Weights of a small transformer language model: 432M tokens.
Each number is 128 + 32 x the weight over its row's rms, rounded and kept within 0 to 255. Layers, rows and columns count from 0. The size above them is the row's rms in percent of the matrix's.

# layer 9 attention output (transposed), 256x256, rms 0.156, rows 193-198, columns 0-127
size [ 94 103 102  99  98 103]
[[100 147 123 103 133 147 128  83 121  82 157 132 139 136  59 114 125 159 144 132 186 140 148  73 191 108 213 149 203 130 149 143 174 131 113 189  74 117 101 188 125 165  89  62  84 158  95 166  96 127  67 174  98  87 133 133 171 128 167 154 115 119  94 129 111 120 141  82 128 137 136 143 108  89 105 143 102 124 176 168 192 116 134  66 124 118 144 124  50 111 133 151 136 188 130 107 118 144 164 119 137 131  84 143 159  70 192 165  82 169 100 112 163 122 157  91  96 122 117 158 142 144 139 152 149 130 138 148]
 [108 125  99 103  98 166 143 111 115  99 153 116 104 192 160 119 132 143 103 138 139 134 103  83 156 102 143 138 152  84 176 154 165 160  77 139 137 117 120 113  84 122 116 149 183 163  87 107 121 101 134 165 118 115 127 107 113 151 158 128 125  45 111 116 119 131 124 145 140 105  91 127 147 103  60 154 205  97 179 122 132 150  91 117 111 179  88 187 146 172 106 166 143 137 139  97  89 109 198 140 182 146 152 116 118 101  93 176 154 125 110 153  76  97 110 107 135 142 115 114 109 120 109 132 113  79 120 164]
 [122 146  88 112 143 145  66 119  66 115 132 196  93 126 141 114 181 139  98  92 100  92 146 152 141  99 201 116 103 119 202 100 123 147  61 181  88 101  90 172 123 130 147 136  93 115 187 159  69  89 154 123  99 115 111 113  95 181 113  58 122 169 159 121 127 172 116 131 127  55  71 111 126  56 112 119 151 109 108 123 125 139 152 155  65 125 165 172  84 125 133 107 134 108 100  74 126  60 137 114 147 137 118 105  40 122  84 171 122 111 126 138  96 122 161  81 154  83 130 125 124 135 125  87 141 119  82 146]
 [ 98 139 118 163 129 144 149 153 110  98 134 132 112 154 116  36 157 125 129 140 103 165 110 157 144 130 157 185 125 127  97 192  95 116 144 119 104  82 105 159  92 152 130  88 169 129 163 166  58 138 134 148 123 134 119 109 142  48 143 166 138 153  86 133  90 178 139 173 186 183 112 183 138  83  80  90  84 164  85 157 119 140 122  89 140 143 171 200 185 109 185 150 137 120 190 162 148 139 164 116  97  66 121 130 144 132 114 150 106 133 109 128  72 148 122 104 129 109 161 164 131 153  99 129 147 118 142 135]
 [108  99 139  74 171 164  89 138 122  94 109  77 135 134 118 113 118 150 147 149 145 140 127  82 149 125 197 103 117 114 113 118  89 101 130 103 141 124  82 184 146 130 129 173 153 111 151  88 123  98  77 141 123 155  94 105 163 127 149  70  90  97 198 115  94 140 148 113 113 119 131 126 159 105  89 112 154  85  87  91 150  84 147  83 163  97 132 114  82 179 176 120 125  72 131 109 127 155 171 121 171 140  50 134 151 151 137 134 149 144 148  78 167  98 171 167 114 122 117  99 124 100  99 118  76 119 126 102]
 [136 127 147  87  72  69 153 127 184 114 117 148  94 169 146 149 150  75 141 135 114  91 181  81 146 116 128 129 131 139 136 111 111 128 182 163 153 121  57 104  99  85 105 114  87 109 119  82 132  87 133  79 156  86 105  98 121 141 101 156  67  72 135 113 100 111  99 128 123 143 180 126 146  81  84 228 115 144 120 144 164 114 101 157  94 103 163 137 143 113  44  83 129 123 103  77 114 165 129 174 148 154  93  85 147  77 168  89 130  90 100 116 148 130 134 114 160 148 142 143 153  72 111 117 136  91 107 141]]
# layer 9 attention value, 256x256, rms 0.169, rows 194-198, columns 0-127
size [ 97  87  93  87  96]
[[ 55 114 169 123  98  95  88 119 115 145 130 159 165  99  96  99 136  88 133 133 124 154 154  65 133 124 127  95  92 108 112 131 123  93 112  75  92 159 115 142 133 138 109 129 150 139 147 102 149 138 129 138 151 158 130 162 122 175 131 125  88 136  24 156 138 112 208 121 166 142 159  63  85 185  63  71  98 103  74 103  78  93 106  94 137 118 209  52 111 173 106  97 132 131 173 114  79 192 138 170 169 122 121 141 102 135  79 119 117 177 189 123  90 131 201 178 117  97 134 106 154 170 112 129 118 133 133 134]
 [ 99 114 172  91 142 128 140 115 159 159 160  63  96  62 191 155 121 113 130 158 144 148 102 108 153 137  60 117 180 155  92 157 178 143 127  98  54 126 186  85 147 150  74 105 145 143  65 180 152  87 180 127 173  98 150 103 107 158 101 204 108 123  45 215 103 130  93 119 105 142 163 104 112 178 151 157 152  89  83 124 157 106 153 182 113 132 128 192 171 125 164 141  87 156 159 195  87 157 111 143 118 148  87 137 146 108 125  94 156 120  99 156 153 135 143 166 116  79 137 128 139 122 106 143 101 104 116 120]
 [173  78  75  67 103 115 111 102 114 154 118 148 151 130  99 103 123 165 145 169 178 131  70 103 135  93 113  45 100 101 139 108 191 174  82  86 120 122 201 176 106 163 138 118  89 101 100 132 123 192 117 132 130 117 126 128 148  79 137 113  47 106 142 104 159 108 175 136 101 102 159 125 127  62 145 200 109 158 182 103 104 158 160 153 118 109 113 105 157 133 108 115 114 124 115 138 150  97 149 147 142 125  93 135  93 130 145 104 120 158 116  85 172  96 116 109 195 139 102  94  81 107 174 180 110  83 144 136]
 [ 92  93  89 137  94 159  88 141 131 169 160 109 145 149 132 178 155  92 178  83 109 141 142 112 140 139 105 130 120  84 147 164 128 164  91 112  85 140 135  93 110 132 109  86  98 152 154  97 149 139 119  70 154 136 122 156  69 131 150 132 137 145 114 132 163  77 102 124 167  51 123  91  89 129 125 173 131  97 238 149 135 159 136 101 104 190 162  60 116 148 118 159  98 120 109 106 120 195 108 105 118 114 165 148 118  45  74 106 182 165 134 118 100 103 108  60 146 123 142 138 132 142 150 125 108 150 114 112]
 [125  60 169 118 134 151 159 156  83 167 154 103 158 113 138  85 159 133 135 164 143 144  66 111 152 142 143 164 164 156 134  84  71 102 119 118  93 111 138 136  98 149 173 156 145 185 137 196 130 103 148 157 135 148 131 167 148 165  99 137 155 112 151 147 144 137 139 133 101  89  95 155 124 212 116 113 137  16 104  95  70 141 157 152 165 150 120  93  98 114 163 178  85 143 152 175  74 121  83  81 154 145 150 161 139 157 161 189 124  85  87 119 103 122  81 123  99 117 108 104 130 198 136 137  91 141  89  70]]